config = dict(
    n_layer=8,
    d_model=256,
    n_head=8,
    n_kv_head=4,
    head_dim=32,
    d_mlp=704,
    vocab_size=1024,
    activation='swiglu',
    norm='rmsnorm',
    norm_place='pre',
    norm_eps=1e-06,
    positions='rope',
    rope_base=10000.0,
    rope_fraction=1.0,
    qk_norm=True,
    attn_scale=0.177,
    bias='all',
    tie_embeddings=False,
    parallel_block=False,
    init='normal',
    init_std_qkv=0.0421,
    init_std_o=0.0105,
    init_std_up=0.0421,
    init_std_down=0.00635,
    optimizer='soap_variant',
    lr=0.00434,
    beta1=0.95,
    beta2=0.99,
    weight_decay=0.082,
    lr_head=0.00666,
    warmup_steps=109,
    schedule='wsd',
    decay_fraction=0.874,
    decay_shape='pow',
    final_lr_fraction=0.0,
    batch_tokens=32768,
    seq_len=1024,
    doc_mask=True,
    z_loss=1e-05,
    train_tokens=224200000,
    steps=6843,
    dataset='wikipedia_en',
)
Each number is 200 + 30 x the weight over its row's rms, rounded and kept within 0 to 999. Layers, rows and columns count from 0. The size before them is the row's rms in percent of the matrix's.

# gate: layer 2 MLP gate, 704x256, rms 0.137, rows 213-221, columns 0-255
# up: layer 2 MLP up, 704x256, rms 0.138, rows 213-221, columns 0-255
# down: layer 2 MLP down (transposed), 704x256, rms 0.124, rows 213-221, columns 0-255
gate213,101,207,202,239,190,150,193,145,209,232,191,219,185,230,184,218,196,200,164,217,210,169,196,181,160,178,227,176,142,180,184,187,149,203,169,172,251,199,220,244,237,173,211,196,203,132,251,207,196,214,228,214,176,180,194,226,147,150,217,155,187,240,197,275,220,199,208,242,197,235,154,195,162,172,210,208,195,158,227,176,200,219,214,141,151,237,162,169,195,229,158,183,152,211,190,194,187,185,170,169,185,208,165,147,174,177,188,197,178,209,193,196,186,193,200,169,263,188,145,173,200,195,205,205,199,191,214,232,142,208,278,168,135,220,180,154,216,124,215,183,190,271,182,250,205,179,245,180,195,173,210,242,176,219,261,173,216,195,157,186,212,192,212,136,206,238,208,202,179,202,199,194,210,189,189,188,160,202,197,140,251,147,192,156,217,227,156,217,172,178,262,216,239,222,212,168,144,247,166,210,145,162,173,208,186,177,213,154,229,209,185,154,203,201,170,210,226,266,247,211,206,160,188,198,157,202,203,193,217,220,195,190,276,209,231,234,210,142,206,198,220,187,191,204,208,198,153,148,188,214,229,198,213,211,216,197,199
up213,104,158,137,171,206,261,222,223,185,215,232,192,244,209,225,226,201,179,198,202,199,241,195,198,227,181,146,204,221,190,214,210,189,213,202,203,216,189,202,231,178,173,212,161,226,181,244,180,202,169,243,196,126,204,234,217,199,164,195,176,211,181,273,214,233,223,167,194,164,144,143,207,227,184,148,197,251,263,227,153,226,203,211,192,181,188,134,175,137,227,212,207,188,192,185,221,202,240,206,247,200,219,206,232,203,194,164,248,267,194,185,218,229,196,163,212,189,227,227,146,195,238,206,209,221,139,220,210,227,168,190,184,238,203,186,198,194,187,209,250,160,211,232,197,181,208,209,182,272,203,163,253,208,124,189,197,196,221,242,188,179,219,197,178,161,210,212,246,217,142,207,183,177,253,205,216,228,205,203,199,165,180,205,192,140,205,202,191,194,161,188,177,178,166,198,138,243,196,144,260,218,236,204,157,222,185,210,168,211,203,151,188,198,206,194,212,239,214,176,194,219,161,227,209,193,220,191,147,226,180,297,173,223,195,174,238,220,170,183,177,214,172,214,290,227,203,244,211,241,237,215,187,200,168,232,173,134
down213,099,231,146,244,220,158,231,180,201,220,135,179,220,166,195,211,255,247,209,177,186,226,234,219,187,217,218,171,161,178,232,173,205,218,170,216,211,182,233,198,189,163,204,235,228,185,239,175,168,162,172,221,191,187,209,187,229,216,255,213,223,192,157,209,194,210,234,164,219,228,236,194,199,231,203,160,203,191,227,126,169,160,153,281,189,233,148,145,201,243,174,235,230,200,203,190,203,232,221,189,178,205,227,193,238,181,160,218,250,181,231,198,188,246,212,175,197,144,214,231,212,184,203,206,204,186,177,171,207,212,233,186,203,159,147,191,162,177,211,205,202,238,179,213,161,156,255,187,187,177,233,186,191,137,148,178,168,168,250,202,226,213,256,151,195,235,189,255,170,193,218,214,189,217,166,177,236,164,192,201,166,159,204,178,221,232,200,222,211,209,164,189,162,182,118,236,244,176,227,237,198,199,189,192,153,208,218,184,198,236,180,160,232,200,171,127,226,224,221,220,242,175,179,199,146,214,200,195,184,135,206,203,213,217,194,258,225,233,222,156,245,127,187,235,219,211,222,231,197,219,162,207,222,133,216,160,158
gate214,099,183,170,204,210,133,185,228,194,174,157,155,274,180,193,273,221,165,205,177,184,249,173,204,212,194,190,198,225,222,141,242,229,155,202,238,178,177,172,188,219,177,172,244,265,193,265,212,176,222,200,233,132,189,202,206,184,161,203,208,209,148,216,198,169,216,201,237,202,191,138,248,228,187,192,229,121,190,154,226,170,200,207,224,160,201,210,237,185,260,242,204,234,174,213,197,172,182,212,128,258,201,200,187,208,150,193,194,110,190,219,188,216,206,196,216,164,195,200,150,211,165,171,205,151,223,143,213,168,218,193,222,238,214,179,156,228,223,222,182,244,144,188,151,197,213,186,180,250,204,233,155,186,229,173,169,204,236,207,235,173,241,227,191,153,194,178,173,211,179,157,176,177,183,201,153,197,230,207,218,215,207,201,170,202,219,158,170,162,163,192,235,200,164,158,232,231,170,222,184,215,216,212,194,186,194,189,158,188,195,176,202,169,220,187,200,213,203,286,224,179,204,238,160,161,178,235,202,220,223,233,271,208,210,207,169,196,204,224,198,228,198,181,171,144,191,202,176,138,197,212,203,205,196,217,226,253
up214,102,196,228,159,226,147,173,217,152,207,204,179,224,181,200,219,194,208,298,150,221,204,195,216,175,195,229,226,220,184,236,240,172,212,210,226,248,272,205,240,183,212,166,261,163,159,218,176,190,227,212,244,226,236,184,240,201,145,132,205,216,267,205,171,253,232,208,224,199,220,171,200,155,189,194,213,195,153,180,207,192,224,139,176,203,219,170,248,205,178,189,192,179,254,174,168,189,225,148,199,183,199,186,257,217,183,193,222,189,187,175,211,154,187,223,229,223,233,217,163,241,226,304,194,175,233,201,255,216,163,202,210,167,205,191,234,201,163,168,221,198,217,203,172,185,240,187,207,199,175,242,221,168,185,146,166,178,237,224,154,189,210,151,206,181,155,207,187,257,181,232,219,216,229,217,256,143,182,141,169,189,201,204,205,237,166,228,196,220,151,215,198,192,164,197,223,196,216,179,123,207,159,207,234,186,216,239,219,192,176,207,231,181,229,176,205,205,165,167,238,222,225,219,145,209,194,183,233,198,179,188,215,138,176,180,194,257,166,170,196,222,189,165,205,236,232,166,225,176,194,154,177,180,184,203,228,234
down214,098,196,224,206,193,186,182,168,190,229,206,224,188,202,147,251,235,237,198,284,195,209,203,234,234,154,242,219,253,190,225,211,158,222,169,214,161,172,213,189,202,175,228,178,226,177,192,158,226,171,205,198,207,207,187,189,227,196,239,216,224,194,206,169,183,163,250,209,191,236,249,199,195,124,228,170,192,221,181,246,198,161,195,191,192,203,169,187,202,182,235,231,208,247,221,217,201,222,165,230,160,212,232,199,217,196,180,228,195,214,172,213,162,237,213,175,195,265,187,216,214,176,225,161,199,190,222,150,204,241,192,171,210,171,187,136,188,223,213,177,207,202,248,223,231,195,213,192,92,183,213,250,247,203,149,210,193,209,150,207,205,139,165,230,157,219,217,178,167,188,213,248,239,196,244,218,196,161,184,148,223,201,152,210,211,179,154,241,161,170,205,215,213,189,233,224,192,172,184,197,222,189,203,222,178,199,205,202,165,179,237,236,215,188,172,180,250,181,197,179,247,149,211,225,190,213,159,237,291,156,226,210,236,94,212,227,180,200,203,121,179,234,185,216,239,218,218,254,182,198,157,201,177,142,177,212,177
gate215,095,204,175,179,179,210,173,161,211,141,203,224,213,189,204,197,201,212,220,220,200,176,221,223,206,221,184,227,228,204,202,192,209,199,218,207,274,170,146,216,168,221,172,157,201,216,154,187,153,215,189,210,211,266,193,250,222,149,197,176,209,227,183,161,192,159,237,165,122,225,167,169,228,196,236,195,207,212,214,233,210,203,188,210,209,206,223,259,247,162,174,233,209,170,181,187,172,207,230,230,254,188,179,156,221,242,190,227,196,168,218,236,215,189,251,228,185,198,186,231,204,208,187,201,172,189,175,161,216,207,195,224,194,255,233,231,210,210,222,198,129,192,234,204,180,278,224,187,131,219,217,257,236,215,211,195,141,186,204,214,140,254,218,214,188,164,206,157,193,169,167,219,169,219,223,201,185,171,194,210,176,163,205,206,174,177,232,216,154,167,201,131,150,189,181,267,188,208,205,185,171,182,243,185,226,177,217,258,202,185,176,226,235,213,170,214,172,208,171,178,180,287,213,192,196,265,213,187,209,200,213,161,239,208,201,197,234,239,234,169,165,193,263,198,234,180,122,206,142,125,217,199,211,219,172,162,260
up215,096,190,172,169,242,216,194,201,221,210,229,208,286,140,186,164,216,232,243,241,220,214,203,205,251,159,193,160,164,194,186,211,195,192,162,139,206,209,228,202,245,130,224,181,153,191,207,188,209,303,134,207,175,200,179,209,222,220,195,153,154,180,213,173,190,182,170,161,158,200,254,196,237,233,172,171,209,197,246,221,201,217,178,201,153,191,198,187,218,160,230,170,214,163,174,199,216,203,183,198,183,179,171,224,247,171,203,227,164,132,150,246,195,232,197,258,209,224,161,219,160,258,186,191,190,199,213,239,187,193,185,162,203,211,238,193,166,175,177,186,198,183,195,204,244,226,238,196,165,189,239,216,182,230,129,141,194,171,176,224,175,202,188,186,187,190,241,215,248,212,150,223,192,240,214,194,203,218,201,172,172,210,224,198,165,195,192,235,223,174,188,240,204,175,136,205,213,211,162,214,191,271,211,199,195,143,204,212,164,246,245,184,223,178,203,203,228,165,215,239,262,165,146,207,175,224,176,174,204,245,179,191,196,245,186,201,227,190,228,195,201,179,129,146,200,189,212,218,192,227,195,189,195,203,291,180,195
down215,099,141,239,230,227,237,212,191,190,170,157,201,143,198,263,217,177,200,223,162,194,196,229,194,187,198,202,236,187,206,229,227,205,192,174,139,210,204,187,222,199,208,165,260,179,207,212,170,262,193,209,220,153,163,192,182,225,240,137,184,209,219,254,198,227,156,211,178,236,214,200,201,213,201,157,157,174,147,186,198,236,219,172,257,212,209,236,236,185,243,189,190,171,193,269,178,239,186,188,170,236,152,197,182,187,227,196,192,170,161,174,250,237,234,192,197,173,185,188,159,208,211,184,221,226,235,245,240,202,218,201,202,156,227,138,201,317,240,185,155,154,200,197,173,198,211,129,235,233,203,195,198,214,207,220,163,225,167,216,171,215,167,190,211,177,195,150,162,188,243,179,202,246,203,203,208,216,184,229,132,185,232,218,180,193,209,172,191,183,174,223,211,208,227,232,154,172,194,226,202,212,231,191,229,247,216,253,193,189,189,209,210,208,166,209,211,198,195,150,232,167,217,174,197,217,216,203,211,186,185,205,230,148,177,227,150,181,182,199,269,242,211,250,191,173,197,154,249,170,145,224,132,160,251,217,251,200
gate216,100,171,193,213,210,152,156,287,226,209,148,188,227,215,203,179,208,263,197,262,231,208,180,193,249,173,230,179,164,217,200,186,166,192,208,191,212,145,184,197,198,239,240,160,231,206,177,192,181,196,222,221,176,237,204,216,219,168,210,251,237,251,143,255,202,183,224,201,188,213,176,235,216,217,216,181,178,228,235,185,168,184,213,223,226,123,191,178,210,188,262,210,231,204,249,216,167,210,201,198,253,272,237,223,205,161,186,211,207,206,235,233,175,208,164,241,168,210,227,178,152,190,212,177,216,173,253,239,184,210,175,216,198,215,228,218,214,274,146,219,212,189,175,169,219,211,201,165,238,190,191,158,192,192,202,212,213,172,231,226,175,198,196,168,234,207,161,217,258,193,219,208,192,219,174,261,204,212,173,201,218,251,224,221,231,232,221,185,244,192,216,154,216,276,168,161,230,149,242,174,236,232,185,221,199,162,191,246,143,197,141,264,192,184,189,156,178,154,308,209,180,154,175,185,165,203,192,206,227,202,187,184,225,163,214,221,188,194,215,207,247,195,207,205,207,201,199,222,227,165,226,222,242,197,209,205,153
up216,098,191,177,266,209,226,201,232,138,148,205,132,201,241,175,199,177,227,179,236,212,196,174,125,230,190,173,204,196,209,231,198,182,163,232,203,183,178,190,189,194,237,140,186,247,244,183,223,140,220,193,186,237,238,185,211,207,215,165,147,226,214,169,167,157,164,198,225,199,163,172,198,177,186,183,170,243,203,209,188,184,265,198,271,224,135,176,169,205,192,164,170,215,170,226,217,167,178,195,166,153,219,165,187,210,199,223,233,180,176,249,195,203,185,195,223,196,215,276,199,166,174,203,215,229,191,221,228,252,203,160,239,219,236,204,260,213,233,170,206,190,203,161,183,234,203,195,209,272,146,170,221,144,223,207,220,183,202,163,203,174,147,175,161,188,211,192,168,189,184,204,206,209,183,224,175,254,153,218,170,246,230,176,189,254,207,205,171,179,153,233,203,219,235,148,219,159,179,190,231,169,278,207,211,209,207,198,235,197,187,129,202,120,172,191,160,190,132,219,201,189,163,192,176,200,226,195,137,191,214,201,203,165,185,203,181,227,166,201,227,153,201,174,160,227,199,195,205,191,168,254,178,188,225,186,175,197
down216,097,198,241,196,188,202,193,195,232,164,216,239,174,211,227,216,155,204,202,190,215,171,148,224,222,213,200,138,206,158,254,179,198,152,167,200,281,210,223,150,196,232,171,227,245,199,226,188,203,220,198,174,181,181,212,246,165,131,177,241,183,234,219,188,187,192,179,202,164,231,168,214,171,190,214,228,146,167,192,214,229,162,168,197,268,245,159,205,190,245,210,248,244,196,215,154,228,217,197,234,219,234,209,191,222,209,284,166,188,193,217,186,218,237,189,259,217,215,168,161,278,159,217,199,182,203,186,236,203,200,181,203,220,215,193,179,194,228,225,194,199,205,213,147,151,225,210,210,189,179,172,261,187,224,209,217,218,137,169,219,248,272,174,208,162,186,191,212,197,115,177,176,215,221,200,193,157,176,200,192,166,171,174,189,284,214,229,205,190,248,201,190,188,207,212,189,206,228,200,213,190,169,247,191,180,256,162,195,206,118,164,168,189,225,196,241,185,198,219,190,160,207,193,194,166,183,212,236,175,216,201,190,198,228,171,167,203,225,181,231,223,200,226,161,221,211,230,250,215,174,183,164,290,241,236,153,209
gate217,106,177,209,197,155,212,234,217,213,169,251,214,262,195,202,172,187,148,161,201,158,277,240,200,231,185,221,213,204,226,260,250,191,163,223,223,139,178,200,264,192,147,144,203,154,187,195,239,228,228,186,216,235,175,216,212,201,227,201,190,245,176,203,218,195,172,204,215,203,152,240,194,199,225,206,193,202,231,185,199,248,154,195,128,243,190,230,185,186,204,231,169,159,179,228,204,185,266,193,188,211,210,226,155,154,184,205,154,214,153,215,184,239,120,224,200,189,177,162,206,219,217,194,178,214,202,124,202,201,160,236,167,151,190,183,163,200,182,177,212,142,155,216,200,184,238,181,190,154,173,170,236,205,198,198,156,146,207,204,206,267,154,202,174,212,236,216,173,215,195,160,202,202,251,238,189,219,196,183,165,174,209,263,209,237,201,171,184,189,201,230,159,213,226,195,197,173,212,174,209,212,200,155,234,154,199,143,244,160,197,218,175,187,200,214,193,157,220,235,259,143,195,234,241,241,205,214,156,224,188,243,207,252,184,206,134,185,241,163,184,199,243,219,195,232,207,209,238,221,183,184,236,182,207,218,215,197
up217,108,219,195,181,188,200,206,190,203,208,222,268,232,216,255,227,190,198,176,193,261,175,189,236,163,180,195,146,217,178,168,173,184,269,205,170,179,255,172,186,229,196,184,195,268,162,179,217,178,216,195,122,175,181,122,189,236,264,153,137,145,252,186,209,240,163,169,193,195,155,235,212,210,239,231,167,190,239,217,216,215,197,180,201,232,200,200,218,158,234,189,191,208,185,189,202,183,200,215,196,218,216,242,202,214,198,259,266,137,244,188,135,203,208,223,167,196,159,164,194,229,225,227,170,201,131,202,181,166,185,199,229,256,208,239,213,211,233,185,156,205,212,186,222,185,202,222,236,218,211,159,195,204,182,194,207,175,201,230,192,204,195,192,215,199,182,209,157,171,209,167,209,193,196,225,231,159,186,170,207,203,196,188,174,259,169,168,162,245,191,210,228,157,233,220,146,232,257,233,227,140,192,252,239,222,214,216,167,196,179,170,219,173,188,176,197,181,192,209,169,227,210,140,129,205,173,192,169,171,254,164,189,174,207,164,234,248,222,179,182,209,246,207,164,122,235,225,207,209,185,187,197,201,219,167,237,186
down217,103,179,202,215,217,142,176,183,209,229,255,219,222,207,246,218,204,160,236,181,218,220,229,143,244,234,271,223,208,197,211,148,194,187,194,196,163,261,205,174,167,208,188,221,224,167,161,211,202,179,199,210,183,178,206,231,228,163,219,197,170,201,222,200,228,166,169,168,156,221,214,204,207,212,184,173,199,239,161,217,222,199,158,224,171,191,139,207,213,197,207,230,253,187,203,203,235,185,217,186,202,224,192,217,206,222,159,160,259,176,173,198,182,272,197,154,158,189,220,204,151,225,223,265,197,173,198,213,203,151,214,155,194,160,197,175,189,196,189,180,222,219,189,179,209,133,261,180,202,185,228,235,207,133,186,260,202,235,192,207,192,214,219,211,200,238,183,161,217,120,181,224,203,202,152,207,196,173,196,241,164,217,194,185,183,238,123,292,219,189,231,215,193,165,225,205,250,215,177,184,258,183,212,182,179,196,236,220,203,192,185,185,195,179,157,156,181,176,250,157,192,255,159,220,232,185,173,216,119,196,177,197,241,261,178,207,222,158,205,213,238,154,200,256,186,214,184,206,137,212,213,147,244,223,226,208,185
gate218,099,266,165,189,170,217,222,172,128,200,233,180,134,219,234,182,166,212,216,160,192,217,188,181,219,236,202,200,201,179,180,222,215,214,216,181,181,224,180,191,149,161,185,220,279,146,164,229,239,254,237,175,156,140,190,261,199,169,222,219,216,242,164,220,184,204,208,203,259,216,181,220,153,194,224,201,196,183,221,208,185,130,202,191,239,204,171,202,203,209,182,229,185,202,179,225,173,180,207,149,178,210,208,199,195,216,199,249,195,168,162,229,187,223,211,198,170,175,173,227,207,171,151,174,165,222,192,181,195,229,184,237,187,142,186,208,208,205,199,247,182,199,196,213,247,173,267,195,189,224,194,179,198,233,195,162,227,193,189,230,166,203,212,215,204,182,195,198,170,202,179,239,250,222,204,237,172,168,211,239,265,231,205,201,189,233,196,206,225,205,137,154,208,220,198,215,218,231,221,232,254,148,201,161,219,164,182,228,164,162,246,176,258,155,138,189,253,190,204,216,188,188,137,215,190,225,244,196,195,200,153,182,110,204,160,197,186,239,235,209,166,263,236,179,178,189,155,164,247,268,177,168,161,179,204,230,217
up218,103,162,200,229,179,140,197,211,178,264,174,198,234,191,161,233,186,145,203,177,216,197,217,184,198,191,214,213,188,174,252,180,219,197,175,158,171,192,159,206,209,189,213,303,142,202,216,233,191,202,164,156,178,196,211,228,217,168,215,162,197,172,198,175,210,213,174,145,179,188,213,187,191,189,201,182,230,221,197,155,168,186,145,193,168,235,164,201,249,156,226,181,161,185,282,228,216,249,212,184,219,219,210,196,244,243,166,219,210,190,205,214,169,152,198,205,197,215,190,186,232,199,175,195,180,167,185,203,209,209,180,263,197,155,158,253,247,206,159,197,198,193,207,124,166,215,211,194,210,198,207,157,197,228,182,247,246,187,179,179,306,256,169,215,227,224,173,200,237,159,262,223,211,264,216,203,210,155,197,256,215,208,243,216,233,198,126,257,187,188,173,212,268,205,263,233,223,190,186,202,205,221,229,240,154,221,213,192,173,180,213,201,195,216,240,214,185,195,196,220,174,213,178,171,195,199,225,216,224,229,191,253,181,227,158,130,162,248,194,193,170,176,191,216,202,208,195,141,193,190,196,212,220,179,206,246,219
down218,100,214,211,186,165,233,206,199,205,170,192,174,235,188,189,191,123,204,199,192,118,200,214,231,174,231,159,209,196,190,223,125,181,184,180,196,208,188,236,218,226,184,202,230,213,210,189,182,256,156,206,220,234,214,190,207,276,214,183,191,195,180,187,183,243,190,202,168,189,200,176,200,214,184,203,185,146,218,181,176,149,249,215,144,174,228,196,208,209,210,134,211,189,168,205,184,189,178,213,169,161,173,251,208,243,244,201,172,195,211,206,179,128,200,212,214,182,226,214,176,218,158,167,197,176,221,233,233,215,231,209,220,251,236,158,189,146,183,217,207,169,245,189,229,198,251,209,190,202,211,200,216,214,184,150,234,226,166,200,187,244,168,179,236,135,209,209,177,213,176,215,175,203,222,214,202,161,212,200,235,187,134,243,190,165,207,154,160,207,203,202,228,127,157,149,199,212,170,225,202,181,202,243,167,199,215,199,228,179,191,151,145,194,196,172,244,250,256,185,222,133,248,206,244,250,208,229,199,166,269,256,193,210,247,246,263,243,182,162,216,239,232,201,209,196,239,206,174,180,134,180,175,252,182,181,193,166
gate219,098,192,228,213,184,235,194,210,201,206,205,198,208,209,209,206,188,198,266,264,191,211,256,199,223,196,136,161,159,182,258,208,215,178,171,208,213,212,165,170,194,197,171,257,197,161,215,254,184,208,248,209,225,240,159,188,235,214,194,196,223,176,144,256,238,170,223,187,209,201,232,187,214,149,186,169,194,255,195,163,93,192,220,162,175,256,207,191,205,213,218,239,213,218,244,140,217,213,197,169,212,198,162,194,192,200,159,201,242,187,189,190,216,162,156,179,238,201,214,171,259,201,209,241,186,228,209,274,202,213,216,210,213,206,212,219,306,166,180,190,179,135,196,236,203,196,211,219,222,187,201,227,178,210,204,207,234,234,217,216,134,191,213,161,203,212,161,221,212,201,183,282,220,166,205,202,188,174,167,238,183,160,186,219,203,245,181,187,224,179,155,173,184,158,196,206,201,170,157,206,182,180,199,239,257,222,181,169,195,202,222,211,204,229,200,217,200,243,200,205,169,169,261,240,222,211,274,215,194,172,179,226,215,246,223,173,232,175,226,198,223,202,210,136,136,173,158,195,188,190,189,252,149,194,181,256,207
up219,094,232,187,214,144,229,186,202,235,166,198,179,144,204,237,226,211,133,213,205,200,181,239,250,187,202,223,208,244,162,183,203,170,103,218,182,178,169,211,274,237,195,210,180,189,192,174,194,243,221,193,156,199,197,206,219,189,160,175,215,163,209,193,227,209,254,209,228,217,193,187,205,213,220,260,237,236,218,257,192,259,207,157,218,219,186,197,247,140,217,230,155,174,181,112,210,199,195,181,187,208,202,193,227,251,226,207,225,126,201,190,254,169,199,222,170,170,219,159,187,130,195,231,228,123,174,145,174,201,190,193,218,239,195,221,200,140,167,213,181,204,170,191,207,170,230,224,167,203,211,173,223,213,146,201,153,249,219,214,219,204,209,165,204,207,182,199,167,153,253,200,213,193,159,140,214,193,157,206,193,260,228,180,167,237,159,260,218,189,246,195,211,234,165,182,228,177,206,198,165,186,217,204,204,164,191,189,187,195,196,240,247,212,211,199,246,224,219,204,239,242,183,156,182,236,212,186,201,181,221,182,209,139,179,253,230,225,215,158,218,261,186,227,201,160,197,213,211,209,176,182,199,222,232,176,186,175
down219,099,173,175,256,213,205,237,164,178,156,292,208,213,200,209,229,173,155,243,201,200,194,242,194,193,258,169,237,241,117,215,213,183,150,200,204,272,217,225,268,186,176,223,180,173,208,177,248,231,172,194,132,221,206,214,165,175,203,228,172,204,186,178,191,214,180,174,225,236,183,197,224,187,170,228,239,231,210,230,210,210,208,200,210,162,222,249,193,175,175,176,240,223,218,214,216,209,78,195,220,188,276,163,192,209,209,230,216,195,234,202,179,187,231,220,211,171,180,233,212,190,210,182,155,134,194,153,186,194,188,158,140,198,175,213,172,217,205,170,226,215,199,213,197,188,257,227,125,158,204,161,221,181,160,229,212,171,206,211,180,215,199,224,184,170,191,187,143,179,210,176,206,198,174,163,204,210,188,204,167,233,196,236,209,200,193,190,221,240,184,218,180,205,204,196,276,161,207,229,179,234,198,225,186,244,233,237,188,159,205,189,235,207,186,234,250,219,226,199,195,256,176,194,183,226,176,207,195,240,187,197,237,172,173,184,218,218,195,217,187,202,167,288,216,218,192,126,168,228,220,224,179,206,247,228,211,149
gate220,097,250,169,180,189,198,148,215,196,202,221,168,190,161,226,173,174,150,263,142,189,223,156,214,184,188,189,224,217,192,131,197,212,179,156,158,230,167,235,232,200,203,214,196,162,195,240,220,218,210,215,222,161,183,224,136,246,192,232,208,170,193,167,219,220,221,193,205,173,176,196,197,187,187,204,239,207,211,189,193,192,175,168,199,160,181,160,197,218,196,260,211,125,217,238,224,137,147,204,185,193,195,218,189,167,171,163,184,187,211,173,190,182,90,243,185,172,174,182,198,190,235,194,174,264,223,202,257,195,181,205,223,202,162,218,223,226,232,196,200,151,167,195,238,202,226,183,223,210,236,164,172,259,239,202,217,226,187,224,253,176,205,191,166,185,161,272,174,231,147,200,202,202,172,204,180,219,161,181,271,217,214,189,243,194,210,204,277,203,148,223,137,218,176,175,163,192,214,217,192,220,166,169,234,229,204,193,209,190,202,243,239,211,198,179,178,162,198,218,189,206,188,245,202,213,201,162,181,191,230,169,191,181,274,223,223,186,228,164,278,163,204,230,204,262,224,171,211,216,140,212,191,238,210,184,159,220
up220,109,246,188,157,177,204,211,209,232,209,192,252,155,189,227,272,139,277,197,223,205,171,137,142,225,216,202,190,235,172,163,227,176,222,199,168,190,226,171,172,205,190,177,183,239,261,229,158,204,243,210,169,219,188,180,125,180,145,245,180,179,235,229,156,183,239,179,229,199,188,203,161,234,156,192,220,149,223,195,233,197,183,154,211,202,198,190,245,186,194,223,213,268,208,212,165,158,169,181,215,189,195,221,212,143,216,200,197,182,215,147,197,204,167,165,249,205,186,167,185,212,213,163,182,227,162,176,239,201,197,223,158,220,219,186,157,170,218,210,217,246,232,201,237,187,230,168,230,243,162,250,234,180,187,250,207,228,107,199,195,225,180,256,196,217,203,195,200,203,150,209,186,173,231,218,230,176,201,243,219,244,240,228,206,203,262,225,216,163,154,221,201,169,183,188,231,195,194,215,227,185,185,163,215,234,248,204,219,250,189,183,139,207,214,207,166,215,163,214,185,285,194,202,218,189,268,159,178,232,172,184,196,183,183,229,224,219,226,189,233,209,181,204,242,198,248,203,224,161,206,213,169,193,230,195,203,227
down220,106,224,212,216,201,158,188,185,180,245,222,221,173,246,186,180,197,210,200,144,230,244,180,147,194,192,190,259,181,263,172,200,185,202,205,165,197,193,177,220,230,159,230,172,267,162,171,196,217,129,197,196,131,185,217,144,187,213,180,198,169,181,212,169,203,201,194,215,220,193,215,196,212,173,188,245,180,194,224,154,194,208,158,182,211,205,203,203,215,171,181,193,219,215,164,204,201,145,266,204,203,164,223,257,222,203,162,241,201,219,172,166,229,198,231,153,198,199,181,215,217,189,200,212,267,151,239,240,193,261,234,250,174,164,150,231,199,235,222,196,221,173,193,264,231,196,198,207,223,193,161,210,241,264,225,193,250,212,175,248,227,213,208,201,223,203,176,171,157,165,241,183,206,201,218,190,235,203,213,194,196,229,203,156,225,174,166,234,212,190,207,196,163,223,266,197,198,252,184,202,184,234,195,263,168,174,225,172,192,206,186,160,233,198,195,202,225,244,164,183,106,154,145,185,226,183,140,192,174,181,224,182,202,215,185,155,219,170,227,220,260,177,158,198,199,195,149,197,198,172,175,107,238,239,201,209,247
gate221,088,163,201,245,190,195,186,194,172,221,156,205,205,213,176,229,258,213,193,212,191,205,261,212,223,214,169,205,142,195,143,162,136,200,162,183,212,214,179,219,206,218,182,216,197,214,185,201,197,227,195,262,235,237,187,169,189,170,212,212,213,196,167,162,240,157,216,190,156,224,188,207,164,205,208,175,158,215,198,208,185,201,243,218,214,161,258,162,210,218,172,206,145,204,153,190,217,272,230,213,185,218,160,241,198,227,127,191,224,220,197,218,214,209,207,199,149,253,210,207,209,193,213,165,193,222,231,183,150,214,213,249,202,208,207,214,195,141,201,169,230,229,176,166,228,190,180,224,234,216,241,168,234,206,248,187,148,224,170,169,221,153,231,240,198,120,232,160,192,228,209,224,195,175,167,321,183,174,178,257,149,176,172,170,211,169,183,213,172,190,215,161,233,161,219,196,188,187,208,174,160,236,202,211,181,242,89,189,213,229,136,181,181,191,189,176,202,229,220,203,189,181,229,149,218,203,193,170,247,190,188,170,185,174,181,157,233,182,177,215,199,220,154,228,222,209,226,214,190,234,203,206,210,213,228,150,139
up221,091,247,199,163,228,209,218,184,183,215,175,184,205,197,218,176,216,220,205,181,203,175,254,238,196,233,157,211,252,218,271,202,161,238,205,180,207,178,188,195,211,214,148,184,208,184,210,191,189,183,216,231,153,168,152,250,210,184,206,218,234,221,227,224,152,252,205,246,221,187,172,206,235,232,238,240,193,197,162,276,210,173,194,187,164,181,189,206,198,183,236,220,202,253,190,246,195,186,218,198,218,192,185,178,167,216,176,199,254,199,187,236,212,268,218,191,192,183,187,192,212,189,194,160,170,220,213,196,234,204,213,196,187,156,186,198,176,199,225,201,202,162,277,189,214,177,183,218,198,200,198,189,146,195,156,215,188,242,130,212,217,159,174,286,267,195,209,224,219,166,198,217,174,197,204,190,223,201,195,257,212,175,179,210,245,163,204,227,252,154,231,210,239,198,188,217,188,194,151,182,248,229,235,188,312,164,176,154,155,175,237,180,205,163,181,184,174,166,171,217,152,175,181,211,181,227,255,200,218,189,249,227,260,246,218,180,171,243,130,219,172,248,141,237,179,233,198,227,184,244,159,218,198,229,182,230,208
down221,097,229,129,182,221,244,210,198,173,178,179,212,210,202,158,186,201,250,151,219,133,217,226,211,187,174,147,213,216,242,207,198,181,200,205,188,202,199,204,148,212,239,182,241,283,173,154,204,244,192,194,170,197,197,179,148,175,215,214,186,209,216,234,168,160,202,156,160,130,215,213,230,185,214,181,175,204,171,168,172,205,210,187,207,208,160,185,159,215,230,241,165,169,227,193,224,158,178,166,203,241,207,170,205,197,214,163,191,205,165,206,242,174,177,219,243,180,222,183,223,211,197,219,153,241,169,213,211,244,213,160,195,218,142,176,188,196,236,201,208,209,162,178,169,223,136,162,228,157,167,149,260,255,241,206,207,201,140,195,183,212,225,171,195,214,214,256,203,202,146,227,241,178,190,158,210,169,190,206,233,233,208,167,186,187,173,160,203,197,208,117,209,136,282,152,213,217,218,181,147,183,227,208,226,125,193,207,203,185,182,197,167,216,170,203,221,204,274,205,232,158,188,205,207,205,201,227,179,166,188,181,190,201,229,211,191,226,185,171,143,222,176,165,178,232,236,252,221,256,221,179,161,208,216,211,204,260